Each number is 500 + 50 x the weight over the matrix's rms, rounded and kept within 0 to 999. Layers, rows and columns count from 0. Numbers have three digits each.

# k: layer 2 attention key, 128x96, rms 0.189, rows 111-127, columns 0-95
# q: layer 2 attention query, 128x96, rms 0.179, rows 112-127, columns 0-95
# v: layer 2 attention value, 128x96, rms 0.188, rows 64-79, columns 0-95
# o: layer 2 attention output (transposed), 128x96, rms 0.161, rows 64-78, columns 0-95
k111:508509462457503475510479510531573506517517402486479489458442531616543468481568503501533522476464451486512525466447527488529479525472489450504494472527484516543478577460565476392586533526553443447465507554521515453503559418541507496518538423536537550502561533470481517479472510491536488541
q112:438563487573482473598481507426511516532529565407426481469534505535510391517436436491551516504508498453509538575455504547510385506453576424519535484488499486433504474514470433536534509547502555468565509502442481546458522586541505500550451555570488477513508549442463494595558463480476460492
k112:535427507474543530505525514484509511461468548504555529542519466541461498577548483496503437490532484465557528497509536413497480534519494457528522501454444467504490543562510517384579555476584408512477510505427408484512470459494544576522513422503516489484471468478474530472485524547530531485
q113:571545357356495494614499445474436461480651466436499533544461464571511460473535470507495445477504490570493523519526452520500448420486466569564453493510499490556535478482481515488538438531505517507640496512529583501530546543445460413559485488485447532501514551560454552544383500467486540458
k113:429539498457432461466473508488536569465497496463555503579458517514529540507571554493505477505589492487526474531453646552500483517519599552507518567548492470383497530503547493547560492581474507553461472493427482466475545552531523491515543485559527455481538460545576510463498427524507509440
q114:486438554534465472491484542466601524492478452569581484471573481536553501387410527528442526499539488523471543520539446425490509469488502486518520496478497547470568457454587519488523474529487467521480562488528486440487533447452496506506471486458439506554582499509510539479487417517486528631
k114:486513528490387455477534451586444551534491509461499515517512435519460515519546403453466516544455488534447446513486465535485534476355535500497492519511610511542501472534494527507484505475541535454574540473553547530496511502490468590528515482529495505454531421467476478486491473508531548480
q115:523483475549439545491536469502620483449491460509502519537492456460472501574567494497489548540525506457505509449609467476417538516429515490488498488391449503491513460502468522558501461545529473510542552489469551435571438481523410492515459470555420548507495510544470431454521473488486462504
k115:448531535475545487536426506484412506503511503432526499428486515457527504431519523534458518464500517481441516505446514510542448500491427529463451463565537486524411516494556469481498510466565543499430521492506452497457555414435557544510500504532513462487521489524411510558534478528450513458
q116:536396501554450497586513547474474454525462433517483425395510513537465400460514460547436510472501464505505546456528568549453550372511578555426588419506488547482532488447539541484489469526548484461522500553500532580536470485530561459526482507482542524503504501478555463432500512488573441501
k116:478552511501518467484484414505494526504576540555504448538546491490564577503489500455506477555456473508523422561444468533472477489499470464552470426508497480481535524444522413516505449484534550488494524487524445490449475495518473561498500532544482461569438426499556520513530494417458448473
q117:538503451538525444500541435512504468458543534534490526447433660526497566495520472457518497482488497485499466521482450538577574518560401502570504565462493486463501473510502504494500464468385557468463477480479503459547511455514605527433530511545421487521506607542549450489548585408575573438
k117:551437526400498578498505568435495556497539488466464421486453555467516463476478500488469485463565525546529486413556498454511530587553499563501479541624523551480510493573489497472482486577539547514519499616470465475460495471460436478512550515451546504527496533512528457424427528537529463510
q118:509423552501501495463437524506526421549555473459598437459417523519545500532544578477543406491523514506378491476503484552532452512522495539443494527467534537425478486411401516480519474513515596484567531499532495469516597443549607467534520503402529481513392529496507501533594507504394569496
k118:404520440478471552550473457524354529523450483453371542593564501495521379518484419361499463494628518537556456549483502560466505425540550483548500503562500446525573521545588464473413535481478459468530501565488466454456496563537440501465461535508481454483520486488460591519444451423461502451
q119:615528496436444521398498538485497535513538504489509533508517448512493504527517543451586475538476484460484441521508510484458508451515542547553445500540502544494458550571498437571504421522458477450539564456466532505528398401456481431556495506575518501524456421506550529512483442474555461583
k119:536502525527503527467514503521528513505494491479512524457470431563518472535492480521418480482495508480503510455464468513580447539476504542450499513617466502481438486458530541437452520553518456498429476419554519531506470510528462490495494536508517467494505537573544583544539613561551522445
q120:544550548436470468483501558520532477468540536502483552514489499476462506531506432509496493575514451458457490528470465505532576494454393340536472505586527534528478462522547523478437561517462505466481554522494484525534506454492465403479445473547552475507450535546544530498437507524509544477
k120:590508512499538482471543475491461465540482456485498431528517455459525502445552568518485463494459460474462532468524559504502499500549454497443426554550441522531495440468524522486459500564462441528478489501484514481471504485484492542516533470472477534523491487540520565456394518460486555554
q121:449515508521447510459496534480502476539550519485507478536453463456509502562528579523513518531593539405497527478438552469510458507532471514447526511551476504391506513541539502387547530462397484453498491488503462472548512584525491454492574393506546578501388485454436540438447469513538447486
k121:496485521445522421517532505510460484479512416426446513447498452483458533456527404446496450558430494458522517501541503574475509447527529431519461464532428432466482546476475437599465512506518489457462469458416503530446537480531484483479370548445518549531592489485455460553515522437481568539
q122:538527503505460474433541505453405483471509505455505445489503581466474580407426491497490529465512480497489448532496555460584451553491498524483502506454564438524552530448477588480571479419456460505540533498552406471492407473476515436482446517551454458515489501585552484487446533548473482522
k122:512461562442447490466422482571531603531471484548465545472518521543455525501517469466445522485524521470553455489490545507475619526592494461448544486478446577515437449520485512573486538524468552526516556488533568576566520484543523516496544512500495535506526466474566549468496501445506469498
q123:495471437394523437464485440453537449438548469571480511510550498568464473570476540454450476521565544578437525502561436568528476484477530433614489567550455503622555518466416465522523501546490436522548515541514527475569550510506508556597537542580499555487504494536495424565483625543519413501
k123:478376457552475535624506491522535487488494473430560438478468486554508524513493500552543557517537447490531473557430499495496446468478499495481520544562469476454560453510533457529525455583530474533492439485459570498524508504446437616532530471534506484448520533477495573549492343587448477487
q124:479474543521467499516448508518499576466453518464494509474641490411463493493596479565426546491485511476510440500428436531520539423549410515559405508436473482492569499529575415522451435457581489415430534493563529556481478559507467490480583448456538484466546523491438595464514565413444539486
k124:570510574572540442423481556444513383555554500468468458513448520568497525507449478483608505462570566503455563413515554521527471502493557443531548478531505527542476449497403445490531520594477533458507541534469467491516459375449477475548416473548506495518468440537499496496450480537447598502
q125:417422393537588473458448465457533554464455550465524443556463582501493478431532517425449558481527599440485424485560526405539453486424475613491444463515520509535465409473545519568479520481483515481494516510428472433517457528504502475567530518541508458574522492495543485432545445372489501404
k125:421502579504498573496441550541516521560451513419454515447460540539549490545486512500501467491402534444503560509522482516467585523574590410527489562503492518451527632528468468521554475529560525473438502504584503561519514525467513485564557480410547374513448461539503487497525500578425554523
q126:472526488497509491486416493500476489480495472419465508502464500501556507488485473484409456351496575455511502485435482483442486528507475522536540405445473558555537527502517603548524494449536444466463470498438421491482529477478583466508521476502515479424549495512503506468469419498494461527
k126:451492543475527434502513507525437519463596520557487484531474576435534525504447549515559505587451540550511495468514503505478561485530529508530513553548576486511484497517460461485508615512516424476573515435519547538534465527516486518511435503463508509536495498480490493459525503526421438493
q127:614524467501575518503526366496514497478532545523587473466495486494561516559474487530578528511516510505515576555566474521565540472458608450515666521531481438438447542452432429517605548528511488499444495529528544522482498505407532509493485508520525504515509569506504509459520505582531532553
k127:435477505470494458595510531512465513537459404426447499541606524427381568512493563404473488484512510550462421544472486495479445523514511500590416539464441487461552501578531461444512470461448552464559460465475523524507501536540459625444534507525377501439521536540534572553514520461550393409
v64:466433463608499489479605433549457445456407470580492464419536553478507498466478514488370502480441461439512484483418485450517593490545478513443538543530559366543453552475535483544512441480545501577506550468478417470493438478505555601539495445422489526449509510417457458593533464484397471534
o64:601590578488566491522500520534407601623535498493369440410516493462501505447545433515405508456496492473457585493497525566502520484516553502517379476514484577435541438459517564488444601521525544484423504593455516551531527502500481404462478521498490520478601502498501548423417503467456410442
v65:557609556508480505470464520601570442501481544495466529573423535473480495504493550524391460438558559549367485514576504534461536508559551513479510424358472506473487475514517503473497512405509527487438556522562515476539493499530489539433521571493587498508493576492597571442495517527545482530
o65:546511521470526525543407480497537476472492534426488524461484528452516461520557495553451564597461478535491467457505476478574556464516529432562503506601486474502470540622483521515473416553497536497451562473494473506512391499543548517501419465454552466526420548467491424476435543563441500524
v66:559520539455482489547610448518449551513447566460487490468453474505481539462619455511525592554515515572538506466470453489473499452510497445444468509510459476488517490459434516550540517551423541495553427501499522536577543459485496467521487534509521572504593497422465453453409477474555451544
o66:537459492427431525441555498568567430479602538515558539490485470432444529526503548434524509536497532459500418522527558519438450506482472408452399529496533469506420535490513443545518488464368447510546508428517495424470564504485493517463495509469551466594518513448540492419474421480446497416
v67:487411575458617472467486504515414595528487517497478471541509484527432560457523461440509404486474492502567521563507548510483445536501595575489513447499515553453546409558520564433515512424586559609452486488478411561499471513505446489421486504427512487526553443448509419486485497486525485560
o67:477506513424440504446431505509468531480522538507494458549543549440428494517486482511516464488532453471498552479506536397540503461519587575529456420473526442581497453547497512562456539528470513414529383435451499485512381456489434443552526495489462558603473479532563455481433469482514424424
v68:499505501488473469460521549514575471464551536518567503553473548477467523428475520458479521480485397544576518500531574460480563520501488618571496489427500506441495456492475665535435486522535602540519500474442449430511514434513533500453443531524521498512474458546460451454545586461493434509
o68:430505489543504532462493462442564570459525514470460534467508558536501547583434604489483512508483462440556484401560527517516490472527517537559436521503469433547468519449487468486414469581497457433394468564452476553437435420476540432566499483516488506527502471544482554508509578582472486532
v69:553449519577468552442385603493419496463548465375455466558485433436444507430406515499409449527496554487552509504612498473449428410514595469491420545433417539425509473478585467500441520379526411582523545459564482478545463407504540561449492482499483533473493507562502459462521503493459529440
o69:561597531492548587478539385474483539517433513634449462443516574353528509495529481612474511544475440503365481490459488444532557508509589509568509556506519472533518416544540516476522468538500522436446460543475462453438490524483548528475486523460411489470455559567574527496512520528583431583
v70:505546563533482505524457462404491571470532492496485503368445470527502556510571486524578459491486501485471514519605545554492561508497494491481490498496424520479495482527513501516408366488552517430498551466551555555513523467416471492527545458462502470455336466593466545479550489484409571502
o70:466547523487521435429532414496533528478524468519535439522444544559519444537535519418568507542558451441527480567466536520551492458447479457531579481609504420520571521507477539471535407459547494473542418521547532486522539463488433592446503527497502437477492474576529540577482533530557445429
v71:474503540509509486498587501520419509483456518452498506440567487554470521470533461500454512525539482484565477392547571509536505514462464471509533469507525462492506473459543509561525555490546453432557453439509544516444476513442489490561465535440465493477502511491506493491468488490414456420
o71:602576565479520504529562560520550481595423460525582493485474497477471492496431490443447499470510575478550472504548548556447470521412512488523495491564527467503443480451507456525501514484510418487528507444540483528460523583454485452413515501508473522467498530497476532548545517495502428444
v72:505421508459655458532504468460509574615589461584445461480520553594566518476513533484507505494550491542462504461426514598507501522557539561566489545564487518553537449421456571496481541478499440454462437490456539414544501503540526560419528561464453457474463477542528524528519497477531531475
o72:488450489507464493545488502488560496525502540476534512637485573538466483528414583549523435399593554508498443490530438560467545490484512578495503510473447487459552449560464466550510592523492577545552445524563497462503542565521493577495518533548451530458464562474488589477552431521460461547
v73:471545587505516529486450580505475469490534550473443459464590494433497512483495528535530455476514488482447515528528540450455608455531477386498474489472500449553483416522536528478462515526545491512459467471445518419518564556548366469493477417540490542475479558535558524449447461563425559422
o73:504462394432536449554501579554544572504542538470516535486510530487595508472476511435538456471454515458565544478628497517453595605517555411526507577598398503509470484479458487533553469523547522483486563466499430494533513458478493487496539541481525512368420540499588423537530564476524446583
v74:453542486473575480461513545451407507474460523450463487497555514453468520431516482488403410545438556566506459509684513509459466364482554468502511502431490543445450559467546502516532584451540447561557573512414574461577452502470516531570511456515501514489541513455516503559564485523534489471
o74:514549522557507491487523419477485552571474518549512502441541526456475492437579460505499587557519534493500367472496497544514582431483581486557527525555539502500438403481472552574413545523442586413527485405545462471510529539400473481528505510499457550530478452467557416549530579484542522503
v75:419534475551421569562496451572556523487487530449527510547538523502485524489443515492566383443522507447492536509486509513496540507459436522426518585513445540434469470468458508505552468515502565594539508479491575442485582477452496516534423494525487440521513480528435556520559491494508489536
o75:489464527498497525518502545575473539488538530573377452506399509481557473552560495489533506420486487503505467486455535510513469465525433484518514384578504519529544508448544360457495486509482508437444451559546530491581459522514551472591485453440516436516495472472555493502527553428454522510
v76:560446468401538512433528498454560519577510593471489546552529534527490546502558492517479554526525450529528518505403462583547590499500561421498573465629482527601436497533471486544518413552507490539487395559474523548495460449455469525498484496533504501470575479484501493666440492536529412440
o76:516485440577463453573481502485618464503465587529514509518515502552427485501593545473498547489479538521554512430537431482502520550468528448411466417481520508475528444595524454510512523503444546537582487530512500496474628410460399418529512474536532556496534553459520529508457344539562478469
v77:532404594569550496502504429518450545498495537503507596534507496458553542487495524536380535515595424523480555470420485518501460495506511536471458482516544473591570467504578532423494463490463486479498555557526529498571457479502438484519557524503444474517504496526493509542412513437514561501
o77:602500520522565476499453513508486463479530508434473506461568569408484585469479522552475466513516512565563491527492533582464414470583487462425561499511544504450465529514533473510520473527452509515490465446533542548442486569529478506484444515592434534494411531445511539464517385529572526478
v78:522506320502489464512455461527559466548516460564521504490467508508479424435494489496515516557478513521490550338504424554447486461501485574509487547490475512495472473471515548518482469516555495445475446550447463505461574501487534559504462468516468501463454524413520534452464443512605522550
o78:468461511595556579513518460465535542483465488545480504522468467503450463482495478594480462493490413436478497518569449536474498480506458519452532505530509498568423481468570449507544528512548554568480491497524450490534525510517527456570509557490472380488457476484436570456453531466450601478
v79:470574429511465538571466512469518460474504503553477471504482550462479531528483536510453538596498570504473522372559470449458434515497584466537469583516517478436421510524504468522569538492521500499588462585462477448412418540517442567437458428490502463400406524479505546524523504544470496494